config = dict(
    norm_eps=1e-06,
    positions='rope',
    qk_norm=False,
    beta1=0.9,
    lr_head=0.00524,
    final_lr_fraction=0.0,
    seq_len=1024,
)
Each number is 500 + 40 x the weight over its row's rms, rounded and kept within 0 to 999. Layers, rows and columns count from 0. Numbers have three digits each. The size before them is the row's rms in percent of the matrix's.

# down: layer 3 MLP down (transposed), 1344x512, rms 0.0164, rows 770-804, columns 0-127
# gate: layer 3 MLP gate, 1344x512, rms 0.0183, rows 771-805, columns 0-127
# up: layer 3 MLP up, 1344x512, rms 0.0185, rows 771-805, columns 0-127
down770 100:458506515519457533495531453519449503491464462457469448527448447540493414560539445491544513417515506548509531525462462531457569429511473551506540424441443416514511506492549529486430484479506527491529470479559532549496458519452506489504534492494468451470495490559547518468491462446462494462516501453548479541422597554459473462569488486471504463480453568495492478488489431525479466398460
gate771 094:528459481487496519483536435598569476496515435485502452550446447538502530454549497483441571517464531481485508540504461469460452471531516529508511482475478529513536533387517516509474482440558533549499422527443494417479485511425491515466526522457478573500540476538568513441488501536450520525442516512541472471491482497487393530495507503461493502491508534493493508459535442473507554471428
up771 093:527518560483469515445529519549506493441405515532527478538458570564486475486511497456544473485468548469466468529537500519461443459487488568512507475518475549466478494485572527533502501479552469506456457389497501493490507522543503508505500520550472558491464484505491472525451444489549529504465485490453530505494456479497481474449545630481483530519492524516494503488487548497501496501510
down771 093:465529504488477505568474499432472502581523502526446526433588532441472520532459469452501457508519487489466476482493493518500500522480419454505501508460511531485444523618437499518453567498478462485465555535537481567494484468547502461463451534492502437517479496460487493555513493539553553564543515450473508567510483463538553531449463436553414513471485546531510469465506526496482461559557
gate772 099:454497493582507468528498487478530549527477482498538583592534443520441494546508451494432503554487523604591501469488435443476554445535525502545513537493444464614561543560509574518496478549465502531497569472463494535524500512484485439472572503494481558481531539500524572546532458553435525463496549429497499528508505416501473505410587479537524521499457510471397456497469457522559527529492
up772 096:504538492525549490471511476516487554539451427486539504494568459496521446424540579437477491555488528457493521549516538537495504476525464526521498568495508539526490493545525506431471532529518519525492501473514515505575485496545491492557444512507498514485535438485603504505567567541556447465475537492481579465530471510481435446463518474447455465442484472528485508472517478565464552490549
down772 096:486434510506497513512491519480538439540559519522498512507532416436482449508450445501537514446543506485524482525520552539481461506437512511480519473490533512448464468496512490567527510463455499426550542533480471479410514451507467539495458562471506474469486454470481420467533516418516448478528465555504475452532508523571489506484454506571529460549512572548556535500451525535462454566488
gate773 128:469528514554553473520506508452499518579511460520509487491420624532450485555418464531502586420505503537518450504478469511504487569437507469475457567514544485419514473543539473603596473474463517490425449507536491611445567544528517484460543462587428505504410524497546520435535546479481498470484524507515484525563526506461506514505498521462520453503431500569535492463542494427479462510494
up773 114:485495509525519496506501519493434519587520445443497410509476575543434481541443498514519535452480554543449461449544449550504517551477557475527453512526551485498495447509525551546540533474512499472489473542492523594499515516479549555477532489492449589532453528494604485481422471463518509539514492510482450519510474530525498546480442522490499522506540496595525540539493498492526505534505
down773 110:520556440529498514482517497556538521476500504518466566455513435497507546476552494475407414548470483491508568508384495450506501433532473534483472521499481517508460490484429490461432481529511422508502508487507465410456461470434430485457504512490513455484599432491440496493534464503430507513496482520542506517485495471466465420477489495434454530436480495371546494497479511534446529459515
gate774 099:511469529510518536505487454495384531520526522482515531507541568445495553484440485490531543467460526485559490585542530474478536527443496548490499492506483507468579499547513542522499587538532475460482427551449395528479520572509511533491471527505473479534566535482465503518534552470540509510550480536479511539533504519532478522509564500408509526427469520499580455472481569486486432488463
up774 092:434561488570542524520522560488465524498415451529502485621481488516539430560474489479482463472557543520471504558498530580519457434445501486547556466487499466498496521493515462567500485477519448484473449587519470491526511500616481514563530505456445507467490488449481445535460540438503482543578564397538573526478502512488504408505526479510547500508525498500544495486507565513491487550456
down774 096:450463479429496521501528489503530492560538542446529497376539446525461554402506525508468534510485458430545528433484476471540518527507505481485495483520519530482413501471498594430463482496550537562475546457537524492481479522455550494484453518563535445546439483518543527518567453481513497501378495559468458488558406488512504568451454496494510511525526530485454494546511450488513501477553
gate775 097:504514504498448477477520519509556453494459533522512542553561498465487609513474537483481602496561543560468573477529534517501594518428511458440546477503471464482591494515430505508485563528475536516502482559558483498532541516436468499503493481453487475487540480459470520572506482478501480547495492561474464505505503483520509552532481449554490468596437459500466476494493506527463514578485
up775 105:497525503485550476573517514515436494520495493429521418485465507493536459473497413525474477481457500552551505478402507516495465484548505583557441542512468542554497513503524451464531474462517522542467461459490491549552468451516562465481469472544488540572479485503540582441514543534517514473461485453559495473463508538482506525426526477505494563470553501479524574493538491487521461470470
down775 101:576502456517415424523498457430514492479481550499492505550487493477505554526477553446463563523525551465489565551528538560510533499418481508447505502494488458501549462532408462504527490489541558506499473559547490514519490485421452499519475516471541485445514476394507530514537525519455458514473508529573502437485495505525492554442507467515501499546489512450418514524555456559466513567454
gate776 090:526488425549443520512527497537471450514467480504568520517506467508481538373484490502531489416579561433536540426525538507510437498490492449537489508421513527410467490510549433547501486395507538462530502507441509563424524624498495534516475503545518508473539574531461413512492555468495501490468428489482510502534496512563488472508443475458543508523482508544544468555520497521441498506497
up776 090:435458514437566526503473458456516512526511501533566486471457418479495470507494570454511459459541521518479483532530521510533476474465510536621469576463472532503454491502490516480500476515528405532495514470509471498514495524556526486493451476511498534496543453430521525501519543445497466550562504472509469572456516484567467433442512528604511556463509514491431444507526506581506474520517
down776 089:556539463525387496497483561504529455494447509491472482565497579514465506459523481499537591515457489482559535477439473476489540530560493462389516513527480459450563495518454505521482537529517581459512515505488554508487540481475492528513543554452532457519434539553484462503508485535482475498394495496519540501542524534427568555557430505376519424518482512526567549537552533426488522509478
gate777 092:517441448460488517504510502550508524539558509527521496490454522551477533489574476509447480530437510521475550427402576531465533522496526394438463481497499480457461501505502491451429501605499501483445500474513512540520512442333454488531530470506486519505472500496527524456561461531522563513526514501520426535456481519566507511541544508508487582473526433525531519540540483512508398560557
up777 107:444488455533508509495446503475467516497461501484541477503486481519416445493502468454524432497490440537513445467429582549475503497463502454531463485449535529482485465510581472533451495462513585418477489483553590482455549484495441501612535517515528582430503440552477463497539503423536554483512501524516501501448493521556477480542578497432481517432493511476513461542501437512496506472477
down777 098:503558517534491478517481553473522440449499481433462553501552490466522486527453563522546504457534467523480478580582413477500480442464515530585469498526473510561566564501482520543527479404534505569542494557463509458413477525627502496477464517508520470508510509505509449501372540481488482476491508498460534532519512452427510514448476526462524464538472541513472503484468505506485585442452
gate778 097:533496494487538510506486432569541542510615477411516559493524482483510513536509485489513560434565506531509493499504411441516482585482601559472556511531493501476604517491544459467520521506504473593521453509546453559487540471499518432500515510469498453549552511492491501491492468524403497561491461454508525591505498505487513518486533567533485545522470536567447527442511513552552482509492
up778 107:523438482495493542485541506448461424453382557609547512559523584460493526461459517529463538463491570500514551489537483513529557380478485452461491473549550477493505533519437586487454565507435560498536481477419541452452447550493474515422470453482457510511499502457525509547504529504518526463501488609454461493444540472422446414450494526537523466522466482515581486525558472509469557496516
down778 099:546500452580540501498555423569473527530549523519531566512534534493430562488519406513567508413532472464527511409530423500510493523518556558473486598477566481493557489461557469423498517508478531545497503457537510604489466479536526483514537453464437455469539480498495497496431470502468485563523468497439551594485465434419427499504498582584534545555482627516473550515492458528521508438508
gate779 095:516494537467472483472529539550590522509597510485547507437477517495483528408463461507518494464524510470446479431522457435505496509499531523536589478480511480472461438539485576487467540476490513541509528477432484503470487486463509477540474537461472461547394479546479518504558534467438521516547416536547523549541608498497466572582515521517538474495579491503485518522476500520537450543530
up779 100:450481490512525520467449554464537470495460521422555564500459497448508597487525488551498476440534441453493470487505424533479413480498417478512533506470496407444417390542556489536505500443454547474566567512491531494461503520516513460486522539437520502562418466552462478510520605481475510505458456522488512516513511448516528464516488468558510459481498483450478455512474485478561425502486
down779 095:488496486479560495497481472461434504490494472496534470530495500507477547546549562505469493499522454485514521533503519528516521458515494472479482566481558430572502585481522441471471500512542462473598525585496539524525502518487461515467532467501499579541523500424517521449494486555526476475430553457457438531459477506501510494455439553465540493504464474538558468502491521486456537529453
gate780 103:508499486536468563522510514582481474421518485420494482555565414453491561480520477485530431461507512506489473506428564465518509445516437473588524536486490514467558503511528527532427524478528518508515535487451480473581500509545453474465504464460505461466603467536450465434476548483517479507389498453547535538446468502597515488511547522502536467480458502477582474433529492484530519476503
up780 097:504497409474465518534491518564499501569475559497468505583485551461463441532477532505519478496481505491502553509494489514517533444479473507549473520535479524503440563523522560524450523484535464522547501458502531467440497488392496540526525486470457548514447457514518542546527537498530449544487508462449498512416531531533518507512508497501455440431454519519471550562428506494466549445472
down780 099:459555602531530490458490470421481475417519463513539503448480384556529553511550526521464513521440476473511460511548531498493435507493520514389472468415562502524553437468447398458502478505498521495471477520503458556567485503555518546443473549496530438472557507479467423445462476485482574451525517534521464509579465455433476465471506504511470537556504511488523493487540484507509481549515
gate781 096:525528560495411507502562455480554483424487510504510444538428493488425485506552494491528485455478471549439525396444482472539466458471481515530518487524500545477517521441529502564480498479451499487542483477502541479524475491430494534444523545543538498484460490477491506462479492500527476532547500525414506537466578438455476510482512472480442496559490467525519542483467444552521487459535
up781 091:493533540528511511520472418485543468490496491466493476500412472460536416566476499466556511496516481500403423467421437499557477585401449484460593464537507511486429541525452481504524471529570483480474483543577542454480528540457521559517479547549460557489400501561468475504553454424534564531556537461559510574457458511518460464515516490466536509519490456551475523447522495516485534532499
down781 095:512491458517461529551506546509525528470478530526524535540562482505550541438461481498423507512591506541557428491500499502449483575551550495501524460454522438499582471524461487473502569483459461417469516437491447520466537510594451515451442488430533541545579440564606481518504494473460516483489496513575488495494463522481516487509505548498519472528498554499531466507541520501497454484461
gate782 093:450479488517506482508480575517550467548542398477454478531509516491521474540521541536443580562537500475477549567458466473547538582545478481533432566512517523437525473513460561579485459461466454499472486479480513493455444531507460479486571480516469490466446542467468532479453451541515582526486559468466504523600484494520508515457453498442506524582432462484493489482469487430550513495553
up782 099:496585490455465469481544450548492417472485475523493491533496505468480555431486485535519440494445482530476496544506494495471489435431547531389520468456449465565511486439513492393456557525472477520476522477482416430526487434458599485459507476450501539532525593527494515486503456524513543437493457513524518540455523537464481435451488517540495598476563496579510569492513506530487489491493
down782 099:462500498471462451489501565510520441575562371482427481541492462478546517525496509539548557588534514431526525548430495490527523565540500504484498484520534517484525489559537554540452439468434446525516505457474518452503470509505527562455590451540493517476532551507484522474475488475480519499513513486504497492577522480535485471482474504425557507599382469500478516482472455434527449490535
gate783 100:586478434465464522554514481542470518503435498511485535524512492396498480489448538471559445551512498544554447553473539484470448534498380542481529515548472465451460486521468479554574521453516553493507445548470522452440532549499477567546487473503415459476538482519442472473496505464489486461491492504520531485498504519575583503515523529428464507476446561454547458544462474506468556447482
up783 092:433449533489521506506467512540542536505500538502533592530498526475456568536509472521499510516464461517509480531475586467439501563438489490556507520490472556494472565515542491491507503455403472513507480448521429501543561569478487512501560512493454536525476563539437485534561556504457484490556494487489522581544536560482527516515563448419505516512482488594510509535489568531531499510565
down783 098:554523503508475511495568499478475480487522462462471405484503456513534455439499533464472478512528538497478538479523406526562500472545544481450457482478533467527492465501466480469477476523548508501484507588494595485494451495509517488489437488507543479492545480467587510462419442493578506486458481505489490428495430463542459518485498553556472468505513480410468499488480436462471482545475
gate784 101:534517533491532451481526441575509540520448518524511555553548522510452557514481478546503563579477546534534490465474397489475474501498498452415502502568493495490531530589477555474488435486461457557474416532396478516552576535473469502497500423476475555497524535576482570506530512521476506468547510499524420520502465365419503471518491506545502472477544534493561526508492470513472500476504
up784 111:449510490517486483532519575507449504537493468477414566509529484515486458534501458447539527558491440542563541479549472586480518507452480499459494447492464503474492460533499579527544469512505527498524497544527520487517548484507456500479598418509474517517473550487460478463494501548503481516537540561512481496541513425497538502486465441454487503482568490511440490494456496450438434477486
down784 103:452547496490475502590494561517549427475549467445490484486454494495546489517514512501458458434533480484448456522493562544529555509534505537545527454502529522514502460461502463478527525494515539520554571500596513483435452500505476518495477619510512501508459478441549477521522442480497536506457503482446544505500520625583504514469473514522529581593451437531450430575470503502469528559498
gate785 103:542499468550429531563562524503496449510519555462554511483466467515503435481454505422549524452482490496474479460483575476516457465533417500530457483460509513411472496452473472458499446500419488541494442548536527497436500500487451517520554524507493444445456524573533528479508513486489512516465478457600530468517474465505508483508484497421480531478495567490513472525529493510495491479483
up785 091:522552432470533532515514408547495491525501484479490450505472512519511483489512521499522542468453535512540485505469510523475485521509518522493513532493532499467530510508510512510403584487451534459445507465536511499524475515454498483437522504508560501547486502545517472480512489503514545387606458435501492533541445531500496487469475400480529540451444474439506562446518558525491490556481
down785 095:463445550494447470530520588475501508501549510534480519471527500528493519502490484506474479519530467496459507486506488479497502487442476469481488518449492521536496493479521505513607406542550486524500487502489540504486532496546515529554494467475480466451483523460503535502489515469486498587405581570495527503487528484530492530507519629555506455525547548588484448523508451484505529485533
gate786 092:458526473452456442512507545574498407483540505477450453459498495468532460490483500536494507474465544586481508503563494527532490532511569502433528493495528513497549531519441475414453474539514480541480509474584469528525496500354495488518566506420490494545411507561473525547567420529431535547474557474584492561514489575485512538474556568522553501514465420560497525472509549496510574513500
up786 097:523555483487433517470480418512532528474551521429455537524481474520466476552552441512555492483506451508540427546453485437485597466510518560534472481525524459443482446500506478554478554460499469511519566474478448516610531457518497480475474433520496486478490547504551528548490458438593530479462396403504534529487549492507478508560449384561517535500511518511483501530409510496494457559429
down786 096:473513446515520496499443488483487496529492513395475518552480489501491404496486461576423508453493491504487450608517498446546496526506485479513539448518518516493503505517407477503504542502568489502510512480512504539497526492451463445443487537466463416473514515574508478527546510465444491551485449478550532559501572482434527491527486495580517524466483445567458559520392530471469480544428
gate787 098:495481453522502458572591507545575516487494497508514449502474463394539512464495515546471505488592476450530562414507485496440493596503474397507518505512549500520461491423632530494483359471498475500538526432545518558516504497499469497522517533520560463448476566442619488532512434497551542476541507466481513537513524485479542478510526485563519527563517480483537503492478497527520552576541
up787 093:509414461437464549590558432384533531498481584517492496557523489569518422562545441544488506502482466528485464567580561485453526462511498440496455504477521451479538504492450514478524489479581558481464469547482508464502538531494508488510590439442506501484547538537494470549489414452448498492537492506506451535573480504482502559475473402510501484540466492538494542481477528547553416489483
down787 096:501536448478540465477449577571493486455500568442482499492427525511455533486495555543477484499486483529475459528504494464504500503491474498504505509549457516517498520554466481499462538539497432530543521506517422510516481432441453487495437470630515496585451403481547537479477586504541473512435474467475549494386513511486499487488511491477517494457462570504480477497564468443537514447492
gate788 091:442516520438544544523490538492477466497478481578505481485554522462428552484539519423422582434460551594495620510458463556485443428467476555448505498516481425485470496559519502465489481550494473439513445593532488503484460501543446519472526422469424542584466457516492566545524530529559466481461522505446519467501514510485480420523505521596520534443558456510542432499581520507516488490567
up788 096:507517489503449480446501450563536482504575529487575503492394528542506452604537505528507495525493474488438477545515473498498552558444579572497508496494512450539463566451468526478512582516509470525506560438471446481520540511460510498468487571519509524492480574413539496522505488505486520512483497534434494512466541483569472483479422514487468542546443472490467553517515522454488492507502
down788 098:452502498465505514489532547497460530519501532646547507505495520483478531536498507522447573448495547580509588516477489581533472393440478564454496538505473494513409473511494576423423560551493456449528485564559512478486424488522508538441535493474443557561469519490521545516525533527515452507501532528395510439485488471466497442492506481554497548429563476503535472494524502510532481487512
gate789 099:465490481533527512493434571493488505514437482574476539491557495558477448513471524552463498566429488498552464442515511557507478585493517469417516465543519501458421522546497460472546534542496527487469464467497503479489536551423524528473479547486470453485483480444430444515453573554544513533494534529521477491451506432515498434481519549510468470495510463529506497506483509462540540449577
up789 102:474411479533510490500492571494477457538457478502484549485551445466482541459536425447483496522576507458468552401519496515493420531487461469474521516479611474444464539540566428507526433525537529507496485499500503488472533504555502486499528524440490498454499481545445407528400540515521538631416532430491475461512502531556459394547492465467478510542492515454481458474435509590565494525504
down789 106:514527480430476469497581438461462574448545546421497494459464549485531468476523440498552562515573509567511433580449474492516532459500528582527456517484509520524546497536529515543509466510492471499530490517468573502519475477583474529521459473556511587483510524540523504490571465489459531484549479489451505427550534595480473490518483457523499523483497502539539504550521493532556465513525
gate790 100:487550509553470499508505490541433500509420502498536519438424549451538594450523534532507487489547503491498475502491490460534498437542525419500390521512433560569550499485587477521532480533487549523467491499444491515559442519488461477520494458502455502483568566493468524507499514539494523479519445505380526541525492554501492530476421471489450461554563510470471472498481474515492429529530
up790 096:441521497448558438505498496512576474459423556495487540570518378464477584519502516488453536507508460480494509491591486471459500503615490506535568527510545488493428520444472506539470462470500545514501520553446501524536545496482472485486405477482480552554514508486495526506458516541477459415444525433590543493413516435465557460500428477447480531467463508523528454491474521522453544571448
down790 101:525444502522467448500545479468522489538542494516515480484483518491513424509527589497549478523495502490504507481497457469492467474472552544520459487475475533447531574575490550522463439530508399511476520521456509481483529474532497470625492428514522438464542439497564536406492470480508501527496503472484578499497429532533483527562491475505521518503535520495537496491449518526423508493436
gate791 100:481527509463470533533479456487475555462503548464554486537490430525487547531460500501510421453463554457512452490546468509497480550540460432595509459508541494467536437515472432601447543483495496488463508531475568545534493498575484529569524484494485492490548522553428529490548496415517475520482490499508530477525463568513516428450471453443467457541450466456550488485449471528449492444499
up791 094:451456474518467499532569579514475504512465495526478390498457527498526548495474478508501515556511499491488495471526459446464508555494512491506557472459520485470456420514523503521449502529469475504544514502519500503509481514471493483499567508524530557522488531534462475507521510557494503382480526567399548416522462521493495483536397524554478453513539433506523518473594516513420455478489
down791 096:513537550460531482448475453532474550493566543479549602487597485522451434494514493491532443418496521541481492506468569496520482451488462471504481507533464524534536540505526478512503492541502479486457466473473504490475501501502447491527471453506442483485528464486553540488520517431462513589536473479574439577514564465495479503446568469424494533504458539495443490485403478494584521528513
gate792 089:515431478557465507454580514474536551509563454405533480545542503528414470533488518465475554496580486468475429453490466473497428491517500462554512442521446515504484503504533478452468497518535493464524485445433444492527473534457470507483457459485455376550572496443495550442523486554540499535591537503455459543455512510474498566524501526577516566505487518587489513485502475569474509553496
up792 090:497463507441546497467477541545477513450482558404514465514551500504524527548504560470479485502530497518545475513464509507493388452481455490426511480473496502450569538547516476579504488456488529525422451464502473439468443466450518554528506453535424474528536449449450497457515512548490493479475555516500474481539447495535480511518571443512487518510541480512584522483462559569443493540531
down792 094:480538537513500467442480467451482531517460524548541478471473512502495540487480493550463448522337443519494559541453472540522550528506463487472497506399470536507474494519481494576486504503567497488491516536544540555519445497511554436479529479415484488515487513558532489524479532543450445522453480530496527489520466460479474457472524482515453427557569494488426459486554530524554428433490
gate793 099:511611540543491450442487439542509478494537481449497511479483545481477548497481537493599521485480541482460508422546519504545453469448476498399542505568449559486511407488484497506475575469535440580516486540462516430457526522587526535482459481480508473435543536493468470463491481518470501506560552498536509559468447447502529534496506522535510521469578516496539509560551535498508441545443
up793 094:502617497623499531525470518510505490582508486503522472477531489514434587450470447469575443458378486503462492497440500486503445473550496505508534547550476559525470468485555510565463530513518452524531514548554501474522460510536485516506446564523531571528454481553476442516578567459497517522491470539568506416487384499473505519463492442497473457480576479473471471421495503554501380512520
down793 097:443406450510550474541486509502538523452454464576459445476511480481546479485545525449429519581543514503516468561531444481471575518469475477535437494536498492521507572591474512459536427546467470502483536536461451500537512528526492492530544528474483449544501524489543590480518487529493549512497530471425480509532471479478468447541506489471533559540466526563522536469463526525442540483482
gate794 110:512438481460575552560516468476471534556448528508490445556528473528461468462567473541470470498463470518579479532452540536452543450529454462554452486484596488541479494458569558492510496482474507424524523527528539547478469510496478448512545509569519470527464439512495516511501535493485466501490535543473508481600542526435527435480502514511538476479482490461480483423505461458525539472542
up794 099:498537486492517479473460507493520492458529489479495569516495545415539582492360535468521555489505557515489522509553498488521484528448442550511511433515496519450464523580409509505450540512592459510488557499504486499430485470544512513441518524478459481550527567491488538512564499511527544540499535502471504463446493519480430549499477471510453541545527462550467453494472522550512445473478
down794 089:522451482485534501560519488502480527544452548522528408517488462607496435500603466529492439511536444472531489506469520511493518469517580490526442510521584491562514475450607495515517452485460542454520474484511517543507535508493493454509515504558553485470474452484511514530494471501529487448515483535523483536553521438512545467511510564495524472408499532457512533458478411477482527498528
gate795 102:480457505491542464571538463515466510454537529534491497549457506548492531567508494530476553481581510466501500398561478439474485413536470536470510563540478591496513563505459486490395499530461474525531456575497514479498474460620534502539557455550464516481499563523480583435466469441390586508505588466507563564444526463483536499457449455562538490528494557476420513476468500510537454560476
up795 093:526489517508565475501502529521442504493532535490533433419503527576433514461452492512515505502468503540500418533446489450610482549531456539584547466587583474542486471517464478522525528487573487546492501571409440527519513516513494539498439476494468491483482566446552403549464489448498451541457474560555507457482494484485488524540522430558528534474441508496564460492561472500536464487486
down795 099:496484468514423531498529515510519570536475449516579526484504475430535494518526505482482508463578476452480563445605523534459517438491599448417491545499428539494522466523560512446436446548428500482525431460612472464510544541514514487485562514494533506503502401535473587419534502461466472471534532504419523542479502459465514553472557595446554510513477501507439513504433464471495508489513
gate796 098:534489532468507537583495485552486477492535537470526498565552498463516490535509408503531493518480561451559542528491533507509501495491459503491444538409506534505508567519515474480510530520471543579426462553498498504523510581497467553497466479440465464478545566522497535482468432476507492553425480487535530446569462563573447519494513542460473552470478578459555495527549486467523507494514
up796 091:591593500456487502530585516531484587478552496467458514590503480564472523488472485535462472461447561530481476467530495541454547517477494471476444497555455512520552568569522516511481555513479545474520473486520500517413478542505492540486449531525557472497504507514457483469484493543484529451433416553481497502570458564447481503431499542536471456561503544516508562395519475396503523494437
down796 094:491424425559538542478546450459491435501444495526560512477502484442536450589547516531494522516531462521497505588438489492463432575552472554495547472406481441541478456517449451497526442544513462518456498475467505517514525490494428538548477471443436488539475461507574463484506529481522490533542569483510502503463540442570509520500529436445486499443508436434489499587446522558558476537502
gate797 097:520519476549546467501515443459505558472474472511586472551527521551503508415579440525455452505428546545472562406546453533450528472514570482476516505441505462521505500469566431402444481515439448456534537459557529527485504575506520506465475497484505481466565485540522499595502549541469511543606548558524466500467530439452451455481534504473510389585461477546539483540511482547559560565530
up797 096:500446560454539459529521513535538598494498483507529519529492578591517464508564491475538500512519488552477579525560539449462458451501574515447458435526558461496444513489571536535496475512470482505523463438455515532471496596493485462529577456479462531439567455512520423554485493529469491469522421538398487598530530455572520547520562553468478503492488575468452510519482459566498513584463
down797 096:512523404530429564555479497498589459507545539477499526441470516445464494573399524488505550493517495435506445521503565542550415547527420523448491490538539573473494523551493576554480491479562471480482533513536466485445515498453511503527435543559496484511414538475444544466506494461493536536420508446515498464510558506502501529544477420565494519493505553498493537421491512463502475457491
gate798 106:475530470473515475468501499505543543480514557569541473416515481494416510536450523514555480503493495553481494474562517425492557534497534424507444545539601513506555439504506519489478646520503557489543478513518466513431489487466476468516474548519443432441533515516469477486553478477486517493485458541545455501513433498570570561476492494506537475601489540441507468466504517545504504491460
up798 101:530497525482489462544536545533580550478450515510477517539537499568507547548428496486464454488469446434523512497546562575436518495460471445483533527516423516491501478534507503557478463501478488504488462508538499511504525528513545521506507547477505503429479544487522563507459532550530491481430526512475540480498455497487538473479488475510490459460475492508475545510494555486533452491519
down798 105:433480561508534516528472569437424526475487491484480538533469551431497441462512468465478545555514552515510456484489467472520504537543530516479474524470547478495446497487533492532507458490534534501467557538512593513558482465427489553462481510561511553476470462526437527468539488457493479580556521526494525439494496538488524508429411478462432547467462503518536443477526483503433486493530
gate799 098:524530470438433426467572479536488459483588475485508511503451459567488464579511531571419476520507464548513516481432569496460558538489509500477492442487504477584447532534548524494518495529503540522519533432475488467516463492485491488553552527500549540534461574423545487455498461476529559531459550470416478476475516492486501490493438525531500528500509463537443499482443524488492557466501
up799 107:460514545557506535486395531442540485482463518512523470505519523480584496502435510523536482472449453542420525492560500510466529540567559514508517496490546560472463524502465530460506525496443503476461465522528485462439504529496438470427537490513564469495489448550481518572427447483450524491516441575507586584523505499481478469478509515474485564526494463444472524509508483469623494461464
down799 105:462555529460471469470538409524475479526553499526513531523455445571547524512510547535461458488396500538503545532486526534407531483459566573535533403424497494486439482515541542493533489496417521490547492546508443489525506471492490433494508471518529488516505520494553550541523417497418487515476467521492526482491517485445578421604526507468487522549545539481443533532411444450501550474476
gate800 112:535497435548494539559463595510473499530497522502485522543538465485496528493422474511531413445542454484599438512512524529469386475485472461540493481520517524427487455547541476534508467503550545489543439509505493495411494575522449494526515473513489423485533518523469490478492539501544501462499563495496581499574485563494565456550529477481435498484500527444553457468488482518497503457518
up800 097:576462522513427477499533486506512520550546503500505526525540442511522504573487467536511504501526555518439496434451472471482468462559494465468484433467585423487520554478487497436494524529495471505435480509494436528535574441486472553529506500497491529507490563587578498472520507528503475488488541518528525565510550491443542538485417469531459511524522471531480475548453517514542474521534
down800 103:450535454548580530491447539490480485492481519487478465501443539473477467428517556489466519484484456512531509548581525547533519510425514494522518546535403553523470459526531526544479473497533524519522486497530527504488477554506512450444509498506512456508494402434430522493479535501493499495518438499453457436518477525598463475511553555467534528429497500463501504442531493527499499439495
gate801 106:561483494456495533491434498496445438552464490539486497428528500521577548500521495533507552572536549519515539444528450558475486480468479559461528441473474471502548505513475522448566462482558488547471505487486446489422512492406524528471499502595513510481489479484602459449514571576545611449505516512575486494458531524495469521488529508481543450554480509537518472545525454533480493541513
up801 111:567421427519570518524480528467486556569413486500439488544514452530622514420536481488445496444522465536513537526489513464457435528461452419503483546518548473510464459458617522488542513576462476523388458548562557517492558593501491513463507534496565445475530497523540421486518497482482509433461453521494561540572518419483543516491495504419471508500578522459485422442542411496553558493563
down801 106:471510556538542460498500477518524464398519470557519475535515461485469491534461521444491420490532467492556459494495521451477498505498469519462468494487565561514433517516501436513453534458482478480494518459531563484524562432509465486522462537458439460508572518535428503549510468451484487482490477502525501473448480495539475524489543508432452562461468509494495452437481545484509481470535
gate802 101:464528493550427498506504443466504384471512444516488494497543463529548552554487565518500577544576495467506510476526554487543485564445526401523500451565532521511494487588479452514534494452469494559552519562450434530460468515573435459526505452483420523503485451460495484492499486496504497528478569518574488448478504535518515468493501542583524435429474504494540506500555555555581533483515
up802 099:445448448494444483471510528466421550485409487484504470487556480478451466469481532487494577503504513495488587507469529502514516481482531465524534504423584454542482430529511475527530482420485484490501538534467504439533519534521525507510496477464447437504529474574565487465537404525547494518474420429512400496541502479471487442538550603573539485521549438444496428472486482511467501494460
down802 103:516471479485525485492573451494543434464510560529419503451525475512547470523509562494526544470516500483514455477541488469479468464480456582480511471459498466514445537515513507508497510443539551420467444500502421514536511516465526446486478467431551529497436500480474466543497467474434490526518573546534481485535485523452529524507537500495529462363553531468516495485490503541606451484412
gate803 107:487452525498561500488493475438523490472541461444474488486490487426525472437475523514479601455531518527468523448607472479482519546598535477465382505529474523516462466526510476510502543527492461495535519428470474595468528474549510485565522516479457558444494466473579557512510563517491507510482531515497546474492522483492477519469431465548527506503590478529524494604553498543571477444492
up803 102:576448434530570509520611512474506460570527523526479499530500511555483521463492533498482537519498519559496501446579456488535506527496463474488590487543520499463520499487458484420445537498547475466471462526528457512483550432469591528466475527460546510543507504522461577516475506528475460492491541486491475486467454577452520547499471546526510444487525483525540539495552553477506513516510
down803 103:412390464503457523490457453473469391479518453444543513463427536484556479457533578474490571466437463397482459497527494587557576480521510505471372461487485577540475481451534481549536451497527507572532575520510497556492484511554534532575509479514441491476505471473502461511486545478490479491479509542440463470550457421535494469460498488490449558538481496515477498516452430554517488468556
gate804 093:488459464478469442470520500474570445571561436465509463488456547459532466537557555553515519475456444561470473475478506446560494463449505479563521527518534505481473548491447506433490489527489435503484449451480479504523486522509507482513435473459488562493493547502486558471513459458430518531436529505505514494462539517546528498501513515530512449536475517583473510537509491520486578533561
up804 097:482429489518487428485496516492529458534464461502500464498449487536455495412563552483546513502478411586507530441566565548487442500467398491537585477498581523460445475449565449486463485537531476509496501433509577519543540495541462501569532487504479499452529464484479503470471491492526470576479580469445559488490572498562541501529495524527511434511437581551472461509514440580470449536528
down804 098:490458515557480484540473507524470500433497542463525514528536463529440539446498484459432549487512523497515564540502509524487492526479478492463487455474505482506545460516478437545513505468555543533449568489518517510480558494473435547497539515522488503470523480474487469497453522514595467513554464444443547544508517488517510535527481500521457507476558478485536486500509546551428395556470
gate805 102:472454555512490489447508502526469518502561504569478562549436477482489535586504483483450495483514554430500479416549413497425484462495508420467474494494415535500498483542512490539472410502470492537511447499393475541460425538504519481463471477537511543538556546455542503477474511523528514511435518586387422540482580438464428508529490535604589507528467505486540497514454529502519515488490
up805 116:527574489477391536550472481581554413509506529479446469509571463477558517558490501488409456440514465499463489567531587490522465504499503457531484498511499550509552499474444531539597521484502448497533560478488457509493471490495489505501495465502567541513438514528524551505436482509513482438441518494511547462515505575470451496512480527524471539569517486485514441526503496466511538486535